Each number is 128 + 24 x the weight over its row's rms, rounded and kept within 0 to 255. Layers, rows and columns count from 0. The size above them is the row's rms in percent of the matrix's.

# layer 4 MLP down (transposed), 640x320, rms 0.0391, rows 284-383, columns 96-127
size [103  93 105 104  91  93  96 107  97  99 106  99 110 106 101  98 119  94  95 103 108 102  94 100  97 101  93 129  88 102  88  96  93  93 109  97  97  94 102 101 101 111  98  97 117 110  95 106  90 100  94  91  99 100 109 106  93  97  95  98 106  95 108  98  95 121  95  97  89  94 100 100  93  97  98  96  97 100  90  95  99  98  96  98  98  98  96  96  98 104  94 104  99  99  89  98 102  93  96  99]
[[ 96 130 127 151 125 102 129 113  94 148 137  94 169 121  72 122 129  88 135 152  78 172 152 178 123 126 142  82 130 120 134 139]
 [132 159 107 134 160 149 109  97 127 131 116 132 141 138 172 155 165 127 148 124 130 153 140 155 168 144 128  81 152 134  93 113]
 [145 128 135 121  87 162 130 143 154 116 124 108  85  96 150 161 134 144 147 121 137  83  97  98 172 143 129 121 133 114  85 131]
 [154 138 130 107 108 120 137 136 157 119 128 124 145 128  76  90 152 138 134 158 133 142 109 144 151 164 113  44 124 104 118 127]
 [126 114 145  92 113 175 127 134 115 159 130 118 107  75 147 142  82 128 135 123 129 131 140 136 126 188 134 154 137 116 136  89]
 [137  98 160 121 124 166 125 128 131  98 131 126 136 143 115 129 141 117 151 106 139 150  81 140 130  86 138 122 119  90  96 142]
 [108 138 126 138 107 114 106 146 151 145 107 105 115 165 191  85 130 146 170 178 144 111 128  91  95 131 132 125 113 104 172 166]
 [102 142 109  99 147  82 139 112 172 135 120 153 159 182 130 118 127 107 125 131  64 131 165  97 147 134  92 139 152 103  92 105]
 [147 151 107 151 138  94 161 131 117 127 139 112 123 156 150 129 145 147  96 170 153 118  96 141  89 119 162 140 118 145 129 128]
 [119  88  72 133  78 161 153 130 133 140 118  88 141 100 108 135 101 128 137 108 123 108 125 151 116 122 136 141 150 129 138 113]
 [128 133 152 150 154 126  96 123 108 137 150 150 146 166  99  90 154 138 120 111 132 114 116 148 114  92 120 118  98 170 121 100]
 [136 135 152  86 128 116 132 131 125  96 111 173 150 116 150  90 137 134  96 139 146 101 136 159 146 123 105 108 171 145 109 147]
 [156 106 187  93 127 141 140 132 104 131 114 150 109 149 166 133 129 139 100 138 169 113  90 154 133 135 106  99 144 140 134  88]
 [139 142 110 116 169 153 118 131 149  99  97 102 117 122 138 150 155 145 115 116 146 126 120 162 107 167 123 137 137 110 139 128]
 [149  93 111  83 143 121 106 145 147 165 108 139 121 192 108 135 131 138 118 106 135 144 111 148 102  65 149 125 117 116 134 126]
 [139 110 134 144  83 102 105 120 136  83 128 149 150 158 107 122 141 133 144 148 133 104 108 124 150 125 168 161 131 160  90 129]
 [123  97 113 157 120 141 127 127 143 153 106 110 160 117 169 162 138 139 141 111 123 168 173 104 129  88 166 139 118 116 148 132]
 [158 156 134  75 101 139 145 152 115 142 145 107 128 164 183 119 113 157 104 110 149  98 126 129 142 139 134 135 134 150 131 172]
 [150 138 156 168 153 130 123 110 124 151 135 138 120 156 149 128 106 129 103 105 126  89 142 105 157 108 133 196 156 131 174 143]
 [113 159 187 144 121  90 142 149 108 162 108 151 109 126 105 132 147 153 132  89 100 115 127 115 127 124 137 145 145 152 102 164]
 [104 118  84 112 141 117 117  98 110 151 111  84 148 122 138 117 126 122 151 129 141  97  96 115 127 140 181 131  98 176 158 131]
 [135 157 117  49 154 124 112 123 110 174 145 137 129 136 115 129 140 112 158 126 144 121 164 115 103 111 101 136 123 154 110 106]
 [112 108 117 159 121 125 101 137 130 118 141 162 124 152 141 148 166 124 118 104  98  95 122 157 140 136 128 162  89  86 110 110]
 [ 90 140 132 118 133 112 105 131 150 141 104 136 149 103 142 144  79 125 137  83 140 164 127 145 111  98  90  99 138  97 131 160]
 [126 145  92  91 140 143 139 119 139  96 106 141 140 113 119 132 133 108 104 133 116 128 139 130 116  98 108 108 109  90 139 122]
 [ 99 142 142 113  87 114 139  97 124 112 125 151 164 114 144 122 125 110 150 140 138 140 111 146 143 162 128  91 122 141 114 164]
 [149 118 103  66 112 114 115  83 145 147 170 130 159 132  97 146 149 123 155  81 107 137 104 105 124 167  90 130  99 136 117 152]
 [178 171 106 106 139 121 119 126 175  96 101 155 139  92 139  97 164 116 158  80 104 142 177 137 113 165 134 157  77  79 124 117]
 [138 156 116 138  93 101 124 136 124 132 126 134 141  81 105 125 160 124 131 122 122 138 142 136  96 109 146  50 147 105 109  89]
 [131 149 116 134 209  86 107 113 111 120 159 108  86 175 118 173 107 117 136 121 148 137 149 144 142 167 110 114 111 150 144 136]
 [145 146 114 145 146 111 113 149 143 169  77 126 114 155 138 101 138 101 115 150 135 131 117 129 124 149 104 121 111 134 127 158]
 [166 160 121  92 151 122 100 101 156 103 112 185 137  85 171 127 125 119 108 163 146 133 115 168 141 126 121 171 164 130  89 137]
 [157 129 125 109 149 126 172 126 157 118 124 118 152 126 145 115 152 121  87 129 120 140 103 123 120 154 143 106 103 127 117  94]
 [ 92 168 127 157 158 149 125 112 112 113 111 169 104 100  96 136 121 141 172 144 152 107 158  93 127 121 173 121 143  87  91 157]
 [147 113 124 154 158 120 104 112 149 129 114 144 138 162 112 156 143 105 140 115 143 101 103 143 116 115 116 134 133 118 127 137]
 [134  95  98 137 157  92 137 137 141 136 125 159 137 150 127 130 121 153 128 140 141  75 161 123 137 103 186 123 129 140 126 112]
 [114 106 145 155 164 142 124 111 110 148 161  78 115 151 140 109 114 156 148 125 118 116  87 118 150 107  95 162 117 113 163 126]
 [120 120 148 153 136 161 136  94 127 137 141 154 135 131 173 125 114 114 102 138 154 129  86 139 153 110 146 134 127 172  81 130]
 [ 80 123 114 146 138 108 139 132 168 110 146  85 142 152 141 142  83 133 119  88 133 122 112 146 125 114 151 175 115 126 146 164]
 [ 75  89 152 122 155 116 117 128 135 119 136 185 160 190 151 112 148 121 157 104 129 158  84 142 121 139 113 162 149 155 113 130]
 [ 88 142 141 124 111 108 148  88 129 104  99 166 101 126 129 152 144 133 157 127 128 129 143 139 100 122  82  98 115 127 157 153]
 [185 173 118  99 118 116 121 141 117 119 145 127  95 142 116 196 112 165 115 116 130 106  95 125 132 130 108 112  89 107 151 138]
 [149 151 154 149 139 176 150  80 136 125 136 120 137 137  83 136 116 129 148 125  97 133 154 143 136 116 139 129 140 134 164 178]
 [110 142 108 106 112 145  97 120 139 136 105 139 145 121 111 125 141  86 139 105 161 143 136 145 133 132 116 134 121  65 138 135]
 [111 142 147 113 146 106 122 146 130 103 204 135 147 116 102 109 122 158 120  82 136 174 118 143 168 113 106 101 146 109 111  99]
 [133 154  96 114 133 150 128  94 159  96 139 148 162  93 142 152 108 108 114 114 146 163 137  88 129 144 129 173 115 148 135 101]
 [122 133 124 144 127 128 135 134 180 148 141 136 137 103 152 151 144 114 167 120 111 143 110 165 120 105  96 116 121 144 151 126]
 [149 119 107 125 135 119 111 101 169  96 138 141 131 138 133 120 114 141 105 161 145 138 107 154 117 149 120 135 128 141 134 104]
 [114 102 134 121  93 104 133 115 121 106 120 143 171 109 117 130 154 135 163 145 132 145 155 139 170 138 141 152 156 138 154 140]
 [116 144 122 153  99 157 126 118 156 117 165 135 101 125 137 121 115 133 139 147  98 109 134 113  76 146  98 104 136 154 101 105]
 [114 129 143 119 156  98  90 134 164  98 119 114 146 114 135  94 150 177 143 119 103 119 194 135 120 110 148 148 147 145 104 126]
 [ 90 147 142 117 131  98 158 144 136 156  71  63  78 125 166  87 138 152 180 130 126 138 105 146 134 168 123 147 130 153 137 133]
 [142 120 135 144 116 144 115 154 158 142 116 145 111 167 118 160 168 164 173 141 158  96 114 133  98 102 131 140 105 126 152 130]
 [115 133 166 107 139 135 106  86 123 128 203 117 132 137 158 125 119 128 157  96 133 125 100 129 136 124  98 132 178  69 138 139]
 [ 84 138 127 174 106 183 123 169 134 123 153 141 120 108 121 133 162 113 106 111 118 108 148  94  87  93 111 138 111 122  91 141]
 [129 104 189  78 113 131  83 160 129 165  99 121 146 142 140 169 109  89 157 119 128 141 108  91 121  70 120 137 186 114 153 136]
 [144 130 120 153 115 132 104 144 156 150  89 134 142 107 183 151 114  95 119  82 103 109 163 166 145 177 127 163 156 115 121 162]
 [110 113 171 143 134 138 152  97 115 114 128 121 137 156 133 179 100 147 131 114 168 111 124 136 146 199 129  96 122 186 154 127]
 [141 102  78 117 111 127 123 146 175 121 148 144 128 171 127 125 131 146 120 127 143 107  93 151 100  53 139 159 109 117 133 124]
 [117 166 115 158 107  68 130 113  98 174 125 133  84 140  82 132 150 146 157 144 146 145 114 144 117 114 105 119 187 166 127 163]
 [117 144 103 112 180 127 140 127 146 135 110 108 130 139  93 166 124 125 134 113 126 115 103 129 121 153 113 162 142  93 103 111]
 [161 114 151 122 140 121 103 124 125  88 153 132 126 115 115  92 155 122 115 152 183 137 134 179 108 124  97 137 176 145 132 106]
 [144 131 113 125 150 154 168 152 102 165 155 106 124 187 151 106 105 150 120 123 151 135 109 103 120 144 114 128 108 151 163 135]
 [ 88 117 166 114  88 132 123 164 137 139 133 152 142 101 104 135 150  56 112  90 113 155 136 109 123  80 120 161 162 147  84 136]
 [105 148  93 137 113 124 191 146 155 141 167 188  96 129 126 118 108 130 131  94 160 128 151 159 153 137 132 111 109  63 161  77]
 [119 169 164 126 133  98 137  86 128 111 146 147 129  71 120 102 135 169 102 145 169 117 101 133 165 134 139 150 159 131 112 144]
 [104 138  94 150 136  92 140 148 119 137 176 113 125 117 126 116  91 103 142 126 108 145 106  89 126 100  95 155 143 103 100 102]
 [148 136 163 113 112 126 145 159 146 139 115 116  95  99 108 158 166 105 135 134 139 108 117 103 121 112 127 121 106 145 144 102]
 [163  93 137  65 106 111 135 121 156 151 154  81 109 167 120 106 105 119 126 134 153  99  97 124 169 143 146 175 112 109 110 120]
 [166 165 107 156  97 142 107  83 165  58 114 131  93 109 112 113 116 145 165  75 121 123 115 120 154 136  88 145 122 129 103 139]
 [ 93 112  98 120 124 102 129 139 104 110 133 143 129 122 115 147 154 140 179 106 117 139 110 128 105 126 140 114  95 105 110 137]
 [ 96  73  92 112  88 109 173 184 128  95 135 108 140 123 132 118 130 124 142 144 153 104 140 142  98  89 142  97 156 141 122  82]
 [ 92 123  79 177  92 104  95 104 126 176 126 100 120 147 153 143 143  94 155 155 124 124 118 151 139 106 107 137 147  92  95 151]
 [119 143 145  91  61 153  77 115 127 112 121 141 118 138 153 144  99 135 122 175 119 139 133 112  83 151 149 169 114 101 109 152]
 [ 92  86  78  94 144 154 121 167 156 115  89 165 116 110 125 159 114 149  75 160 124 145 142  93  90 125 141 130 169  87 110 155]
 [159 146 112 139 103 150 136 144 116 108 144  84 155 142 105 125 123 136 118 138 124 122 123 173 162 153 115 111 116 118 145 120]
 [133 139  94 107 121 108 121  76  74 110 108 133 137 101 125 122 167 103 120 132 116 142 138 144 135 139 108 108 118 100 119 113]
 [131 130 109 104 166 145 127 138 110 118 162 125 128 103 156 126 143 113 139 117 132 146 126 162 132 127 141 130  96 153 146 130]
 [117 127 125  90  95 143 119 142 153 142 196 125 110 167 137  98 119 114  88  96 139 150 104 118 157 167  78 135 159 148 154 130]
 [115 149 123  83 104  73 131 133 141 130 145 111 104 138 137 124 108 112 118 171 113 113 148 105 132 127 167  83 110 168 126  91]
 [143 157  98 146 129 103 142 126 174 143 111 129 188 109 172 128  93 133 146 132 145 125 104 126 112 157  91 174 152 115 167 100]
 [107 121 159 111 100 136 118 117 160 129 164 127 105 142 157 140 159 106 138 138 140 124  91 163 127 105 116 116  99 156 173  84]
 [157 164 117 186 160 103  91 105 159 107 127 125 132 113 150 131 138 124 186 166 109 128 166 139 145 135 148 169 123 108 148 122]
 [135 130 111 133 124 100 107 132 129 111 172  87 125 127 137 104 132 162 111 157 100 106 133  91 106 132  95 212 159 147 142 137]
 [139 161 160 133 118 133 101 102 107 125  93  85 118 111 146 129 125 133 141 148 135  91 189 101 175 138 203  90 130 109 144 142]
 [143 162  61 131 179 110 141 116 122  86 102  90 118 140 135 100 140 154 167 153 123 144  76 135 134 107 135 127 140 145  96 120]
 [116 133 131 157 137  82 140 135 128 128 125 115 142 130 135  84 118 158  98 144 132 159 126 130 130 134 127 180 113 130  91 114]
 [157 132 107  90  92 121 126 146 109 111 125 111 148 129 132  85 113  98  74 110 107 161 119 122  92 114 139 118 138 119 146 141]
 [147 157 159 135 110 146 161 158 158 153 101 142 122 140  99  89 107 106 138 132 132 160 149 148 143 158 138 120 156 128 108 134]
 [110 117 112  80 113 138 115 115  96 136  88 112 139 129 153 176 157  82 130 124  97  97 152 117 129 121 138 155 110 116 165 124]
 [ 82 139 109 128 126 121 115 140 147 142 172 125 160 122 123  80 110 139 113 116 154 126 186 108 114 145  91  79  96 144 125 118]
 [132 127 125 165 129 122 164 169 154 119 147 116 116 138 134 145 139 149 149 136 173 140 101 125 106 140 131 153 107 134 127 116]
 [130 133  75 153 110 156 100 123 124  99 137 122 155 108 174  99 162  66 136 106  84 137 104 118 123 135 177 124  87 154 181 131]
 [124 174 146 121 157 163 122 139 120 109 124 130 142 148  97 133 171 121 170  94 123 146 119 137 128  96 145 147 162 105  96 165]
 [104 114 117 140 151 151  97 131 148 118  97 128 151 110  96 105 100 134 115 144 139 130 105 110 100 115  98 160 146 116 152 101]
 [112 118 142 151 156 111 120 120 133 172 106 116 149 146 141 105 161 127 120 111 118 109 147 113 132 136 111 100 133 128  92 112]
 [124 134 155 104 158  92 123 120 123 108 159 165 111 131 141 152 108 152 130 123 134 100  92 108 113 103 131 165 141 122 125  91]
 [126 112 124 129 163 155 130 137 133 115 105 110 110 146 137  96 136 177 132 131 159 140 123 178 132  98  72 125 193 140 133 158]
 [102 102 158 165  98 128 105 136 118 110 146 110 129 109  98 122 141  87 132 128 115 108 107 132 150 127  97 151 120 140 125  69]
 [125 152 107 157 123 131 159 121 109 162 138 131 154 153 161 113 115 122 109 121  98  79  93 103 103 150 157 133 136 101 112 130]]
# layer 4 MLP up, 640x320, rms 0.0391, rows 285-384, columns 96-127
size [ 97  98  96  90  99  94  97 112  96 100 114 110  97  97 101 105 102 104 107 100 106  98 102  99  98  97 109  99 107  93  94  96  95 103 102  91  98 110  91 104 108  99  88  99 114  97 110  93  99  85  97 101  93 105 104  97 108  97  94 100  99 105 101 104 112  99  98  95  95  94 101  91 106  99 104 100  96 102 103 102  95  94 104 103 107 105  98  91 104  98 108  94 100 102  95  98  97  90 108  95]
[[ 99 128 158 139 157 118 126 163 131 149 138 109 116 133  83 153 102 101 146 123 111 102 111 122 113 128  82 161 155 142 137  99]
 [114 132 115 140 157 110 101 118 113 139 138 119 119 149  98 102 130 111 145 161 124 135 137 164  88 112 119 139 104 139 152 158]
 [129 109 105 161 149 128 121  97 124 110 170 103 107 135 137 150 120 134 126 125 141 136 141 127 103 135 152 161 105 147 109  99]
 [145 114 103 179 146  88 142 133 141 104 175 120 128 152 117 120 122 141 160 132 146 111 139 123 161 127 138  99  94 125 154 138]
 [ 99 178  94 162 134  98 137 133 108 158 142 123 140  86 134 130 109 128 107 122 145  90 141 122 120 148 116 113 109 123 144 110]
 [137 100 122 107 135 148 117  99 101 115 125 159 170 120  88 156 128 104 124  84 110 137 113 143 110 116 136 144 116 166 107  91]
 [130 102 162 115 123 108 152  84 148 183 135 138 105 144 126 120 130 135 122  97 140 128 155 144 135 116 155 138  94 127 170 125]
 [124  95 165 129 162 133 104 122 143 120 119 165 109 130 105 120  90 118 167 123 102 140 151 126 151 139 114 114  96 132 130 127]
 [172 186 159 143 137 146 120 118 140 133 134 121 135 125 129 165 130 116 129 149 112 165 138  99 131 139  80  95 114 100 113 132]
 [173  80  99 116 134 114 142 139 129 134 106 140  95  58 110 112 109 117 170 123 141 140 140  99 111 166 173 147 106  92 154 110]
 [125 127 102 148 116 163 126 163 134 158 137  66 111 135  92 166 108 105 170 117 123 155 109 100 116 124 163 159 118 126 145 125]
 [117 136 133 168 139 158 170 131 115 174 125 103 123 125 141 165 120 111 157 113 147 154 106 126 106 169 100 155 144 121 182 129]
 [130 139 122 169 127 140 160 141 140 122 114 137 121 133  85 134  97  84 114 118 122 114 179 105  96 124  71  73 145 113 117 128]
 [123  97 116 129 124 141 142 135 109 128 123 170 127 133 123 133 187  87 120 177 137 121 158  90 112 131 147 118 106 132 153 123]
 [ 97 123 112 120 174 162 148 127 137 165 119 114 110 120 156 128 102 130 119 103 132 146 132 138 107 102 121  99 114  93 146 105]
 [152 121 122 141 149 126 141  63 144 120 160  72 101 109 162 169 132 159 126 121 171 101 130 104 124 105  98 143  98 101 104 134]
 [121 118 131 170 160  99  88 125 125 125 140 125 139 103 101 138 120  98 160 139 125 155 104 117 110 127 136 149 122  95 130  66]
 [102 139 101  91 125 118 118 136 102 124 121 117 128 112  94 132 162 137 143 153 113 134  98 149 118 156 113  61  88 107 118 115]
 [122  82  99 115 126 138 100 145 114  91 162  95 154 140 149 147 109 100 144 152 137 128 116 150 144 130 118 116 124 110 149  80]
 [127 203 177 135 140 130 131 138 116 103 180 118 116 138 156 132 128 152 163 144 105 159 167 130 127 149  88 122 146 146 112  96]
 [104  78 168 138  82 118 159 150 108 123 114 143 135 124 156 139  94 101  75  95 101 130 109 153 162 138 175 116 164 111 144 148]
 [144 125 160 102 152 144 105 145 112 129 131 125 124 102 133 158  90  99 145 128 171 115 122 115 106 124 122 128 143 148 147 117]
 [155  97  67 152 126 121 146 127 104 143 154 145 100 106 121 120 116 109 136 147 120  87 111  89 134 135 151 153  82 145 147 132]
 [134 110 146 155 118 143 113 145 101 116 152 112  97 138 152 127 102 115 166 134 142 127 134  81 132 174 157 164 130 147 134  90]
 [101 109 127 156 149 117 113 137 165 157 140  90 123 130 111  88 130 131 127  99 126  87 146 117 102 124 116 164 163 113 177  86]
 [ 87 170 174 187 136 113 155 135 103 148  88 120 104 145 132 157 100 138 118 147 119 110 141 163 135  98 179 141 143 101 122 104]
 [164 139  90 146 112 133 119 130 113 142 154  86  90 102 119 111 151  78 136 137 109 125 133 116 151 122 143 142 147 116 141 126]
 [142  84 169 135 130 117 118 125 109 111 114  91 110 172 162 111  83 133 149 122  99  96 113 125 139 143 119 195 139 119 152 159]
 [107 121 113 119  98 167 157 168 139 151  76 148 153  99 138 104 136 129 137 153  99 130 138 126 164 114 157 130 164 109 123  95]
 [122  95 164  85 128 124 126  98 147 123 151 128 102 118 122 131 111 133 163 108 101 136 160 119 134 147 160 129 127  78 150 129]
 [114  84 130 140 143 123  89 128 112 181 104 118 132 151 129 161 110 130 171 107 108 121 114 104 117 144 137  63 102 123 140 108]
 [118 142 135 146  96 113  85 119 100 142 140 128 146 140 108 169 110 154 166 145 125 112 128 123 116 116 129 164 139 134 122 175]
 [150 117  89 141  99 106 156 141 152 127 112  90 146 141 139 134 106 131  89 118 114 123 137 120 134 145 107 149 151 134 141  96]
 [127 123 119 154 152 165 154 142 174 105 162 118 136 117 115 163  90 112 134 149  84  92 128 146 119 165 140 140 149 107 117 105]
 [124 177 132 120  62 153 120 120 114  83 137  79 118 135 103 117 131 117 125  93 106 125 132 115 114 118  76 140 111 117 101 111]
 [107 124 129 114 103 169 110 141 117 128 146 160 167 112 128 139  96 100 123 118 171 137 142 150 170 119 122 139 126 111 138 132]
 [134 141 167 111 104 107 143 162 137 115 119 116 111 129  76 137 115 115 138  86 110 135 151 147  99 147 117 126 142 100 135 125]
 [160 121 151 142 108 139 129 121 120 157 107 190 110  92 126 104 141 102 150 119 110 117 142 116 146 117 104 122 148 159 113  99]
 [143 184 104 133 149 135 140  98 103 130 146 107 123  97 122 137  84 117  79 127 122 132 149 135 147 127 123 163 136 101 108 104]
 [155 127  91 133 126 131  93 164 113 159 153  90 128 119 121 111 157 156 140 116 117 143  90 119 115 135 134 100 148 137 112  69]
 [140  74 117 146 138 129 108 150 122 134 135 133 134  96 154  92 153  94 132 168 106 124 183 139 106 142 149 133 136 141 126 132]
 [139 120  99 151 108  88 129 145 136 133 105 119 134 128 149 118 137 108 120 102 171 100 116  94  88 132 114 111 132 103 104 106]
 [127 150 121 137 148 161 114 156 125 148 119 121 128 135 150 103 126 182 119 153 125 133 121 143 168 105 114 112 127 144 119 109]
 [158 101 118 134 127  89  94 130 165 126 127 164 126 119 151 175 143 172 109 107 132 111 129 102 131 107  96 152 113 138 138 142]
 [139  99 152 120 114 113 141 190  82 170 120 105 113 170 114 102 152 152 168 102 117 100 129 176 126  88 138 111 149 129 160 160]
 [127 134 144 131 146 133 160  91  76  96  87 115 107 150 118 126 106 153 120 133 145 113 132 138 139 147 105 132 140 110  83 155]
 [140 159 148 165 154 134 167 153  89 183 128 112 106 124 136 164 137  99 155 128 108 138 121 147 162 153 121 142 153 100 134 117]
 [105 145 156 148 129 157 146 133 158 128 174 108  81 171 112 138 161 143  94 101 139 104 119 127  98  84 164 109 147 158 143 116]
 [132 121  97  48 141  99 164 126 104 134  94 138 125 123  93 123 115 126  95 147 119 147 102 132 189 148 177 142 169 119 125 157]
 [133  97 144 152 102 127 148 134 128 170  91 118 129 115 116 167 136 120 114 121 100 136 101 128 132 124 122 115 151 139 146 169]
 [143 113  95 148 131 145 113 145 105 121 154 165 155 130 110 155 137 120  90 114 107 112 152 105 103  61  88 115 125 113  98 130]
 [124 140 143 140 143 137 117  79 121 135 141  91 135  78 170  93 113 161 104 130 124 170 116  80 141 148 140 106 125 132 141 112]
 [131 146 121 145 114  93 138 108 117 183 110 127 136 121 187 107 149 134  92 128 131 114 165 120  84 139 178 114 148 107 131 131]
 [118  92 145 126 131 102 126 150  98 144 115 165 114 132 162 128  90 154 147 170 130 156 146 130 144 157 159  95 168 180 104 118]
 [100 103  81 139 137 131 129 120 148 121 166  95  99 169 130 110 114 157 124 104 149 130 113 169 146 138  78  96 107 132 100 105]
 [115 144 112 106 126 117 168 144 135 126 140 151  81 135  60  99 118 143 160 166 129  99 118 151 153 127 143 125 151 144 146 135]
 [134 126 104 126 135 122 111 149 139 137 137 139 105 106 156  70 150 131  99 144  99 124 118 110 143  79 148 155 128 109 114  98]
 [114 122 131 127 127 143 145 115 149 111 103 131 160 156 122 173 153  86 117 149 101 130 129 115 117 142 126 136 128 134 135 104]
 [ 96 107 140 109 159 155 135 139 170  90 163 118 119 136 153 102 112 110 126  92 149 138 109  97 142 138 105 106  82 147 147  85]
 [184 122 157 119 136 123  96 120 111 159 116 138 128 101 160 125 161 141  90 154 122  76 175 110 126 100 132  85  97 137 163 119]
 [124 165 136 138 140 141 176 118 135 153 112 132 108 137 134 124 140 151 166 123 112 107 149  99 115 140 148 132  84 125  99 148]
 [157  89 152 133 152 155 125  71 169 119 164 169  99 126 150 123 143 115 101 128 105 150 160 136 136 132 114 147 150 124  92 164]
 [158 143 100 161 159 144  99 103 145 139 163 128 109 142 160 125 106 159  97  96 127  78 129 121 103 152 160 140 110  77 160  91]
 [130  97 129 143 154 108  68 114  88 137 119 100 131 172 135 136 138 140 138 159  88 138 123 108 128 127 130 128 134 177  98 185]
 [141 130 121 179 157  80 127  81 143 164 107 121  91 150 101 141 165 131 145 137 150 105 140 107 124  92 123  74 111 106 103 147]
 [163 108 138 127 146 176  88 121 102 136  92 125 135 131 148 127 133 176 136 147 149  99 119 176 108 148 148 146 123 138 176 149]
 [141 114 106 114 110 116 141 138 102  84 122 104 134 159 114  92 114 104 125 127 125 172 188 123  95 143 113 135 115 133  93 176]
 [139 179 116 179 127 157 137 118  97 126 120 122 143  84 123 163 137 140 123 118 123 162 147 132  89  94 136  88 141 126 136 105]
 [114 134 121  99 172 152 192 133 101 155 161  86 151 209 140 160 136 161 122 162 154 142 172 129 119  94 132 126 136 158 147 143]
 [147 116 140 125 146 143 118 149 142 142 170 137  90 129 127 138  75 123  91 170  68  93 146 142 110 103  63 152 124 129 121 122]
 [131 168 143 165 146 139  76 100 146 128 157 127 118 137 138 116 118 112 111  81 117 176 122  97 147 133 124 167  81 135  93 161]
 [100 151 131 134 194 128 182 103 117  87  94  99 143 145 105 126 150 148  80 105 153  99 125 150 113 132 116 107 124 132 158 112]
 [136 115 128 154 199 127 179 158 138 135 113 118 143 118 120 102 135 123 140  89 124  92 149 146 162 102 131 123 143 137 169 140]
 [152 164 121 133 131 104 126  74 108 127 151 103 139 123 111  99 184  87 144 119  84 100 145 165 167 131 113  87  86 141 121 142]
 [100 139 114 117 135 143 142  97 135 112 105 191 109 119 173 177 118 109 147 107 111 120 171  76 111 115 145 136 146 117 130 170]
 [131 116 178 127 111 127 145 150 170 126 178 126  79 131 145 148  89 134 113 120 158 147 109 117 129 102 146 148 107 178 137 162]
 [119 153 127 163  81 114 140 104 165 143 143 123 127 118 156 121  88 131 130 139 134  92  94 142 132 103 145 125 106 157  83 164]
 [142 121  95 144 155 101 149 101  76 132  91 121 156  98 156 141 149 142 151 162 113  71 150 141 104  96 151 128 119 113 163 123]
 [123 124 101 155 154 149 136 107  86 125  86 128 132  79  99 148 117 141 146 124 165  99 115 151 131 137 121 162 151 109 146 129]
 [159 119 160 138 114 157 134 132 100 101 132 121  66 125  85 162 139  94 107 150  98 107 137 103 123 156 171  93 111 116 113 151]
 [132 142 126 126 106 128 136 118 132 108 125 127 141 118 120 104  67 152 131 109 132 137 201  98 128 114 109 118 149 122  79 170]
 [136 155 130 107  66 149 138  92 124 129  75 119 104 113 143 123 145 116 128 124 146 141  97 120 118 142 128 136 136 149 127 151]
 [128 137 129 159 121 124 147 118  99 120 129 169 121 174 146 144 143  77 175 121 174 163 109 117 146 119 133  97 109 133 101 143]
 [146 117 141 140 149 126 125 163 111 108 152 141 107 143  89 124 133 146 115 111  91 155  88 151 101 107  94 138 113 167 102 102]
 [112 110 183 116  59 137 128 140 124 170 184 148 157 156 129 170 143 116 119 113 137 127 138 117 101 132 133 145 127 112 138 118]
 [125 128 139 125 105 141 110 146 122 132 118 122 101 124 126 157 147 107 150 143 125  98 151 118 119 127 128  90 108 154 156 156]
 [147 137 156 160 153 112 136  99 113 136 120 116  94 145 189 134 140 159 140 135 111  60 119 143 126 124 108 135 142 150 114  91]
 [112  84 109 109 102 131 145  57 147  89 162 108 115 159 157 154 191 109 144 108 139 109 134 122 124  76 149  91  99 172 133 157]
 [155 115 130 205 156 152  76  91 145 123 150 114 112 101 104  74 113 116 130 144 120 136 128 124 130 147 145 129 126  74 133 128]
 [137 126 137 114 138 111 125 137  60 145  95 136  97 133 135 177 149 102 105 113 103 127 105 173 157 104 147 146 156 111 107 123]
 [132  90 121 116 145 145 102  82  89 148 116 160 144 114 127 100 122 109 115 114  62 122 168 134 149 117 139 135 140 130 144 121]
 [120 115 159 125 168  91 138 134 113 144 183 142 121 142  82 158  95 141  70 161 164 109 125 134 154 121 121 147 176 143 103 128]
 [ 88  78  67 139 117 105 127 151 127 144 101 104 116  80 142 118  86 107  89 166 130 101 144 112 129 107 112 141  97 117 163 132]
 [153 133  88  97 128  95 149 110 151 127 151 113 121 168 161 139 116 153 118  81 107 125 130 123 143 126 151 108 119  90 110 176]
 [120 121 153 150  91 119 133 138 152 112 184 157  99 109 146 141 167 124  90 179  94 154 105 133 116 113 139 155 140 137 138 145]
 [138 169 138 118 141 144  76 139 121 108 112 121 135 123 164 134 174  77 136  90 129 154 146 103 168 156 118 112  95 105 100 133]
 [147 160 138 113  92  87  93 105 121 103 164 123 134 104 139 121 163  64 107 128 101 123 111  70 137 143 156 134  86 121 142  93]
 [144 142 131  73 150 126 129 106 150 152 133 144 120 174 156 161 120 128 114 118 166 163 126 140 156 140 140  87  98 104 101 168]
 [140  95 145 113 126 116 134 134 147  90 130 121  82 119 126 112 128 129 147  99 152 157 147 145 165 125 132 131 130 165 109 120]
 [120 126 117 139 140 106 140 126 143 135 110 125 137 144 161 133 130 141 139  92 127 111 162 101 106 121 166 130  72 139 114 124]]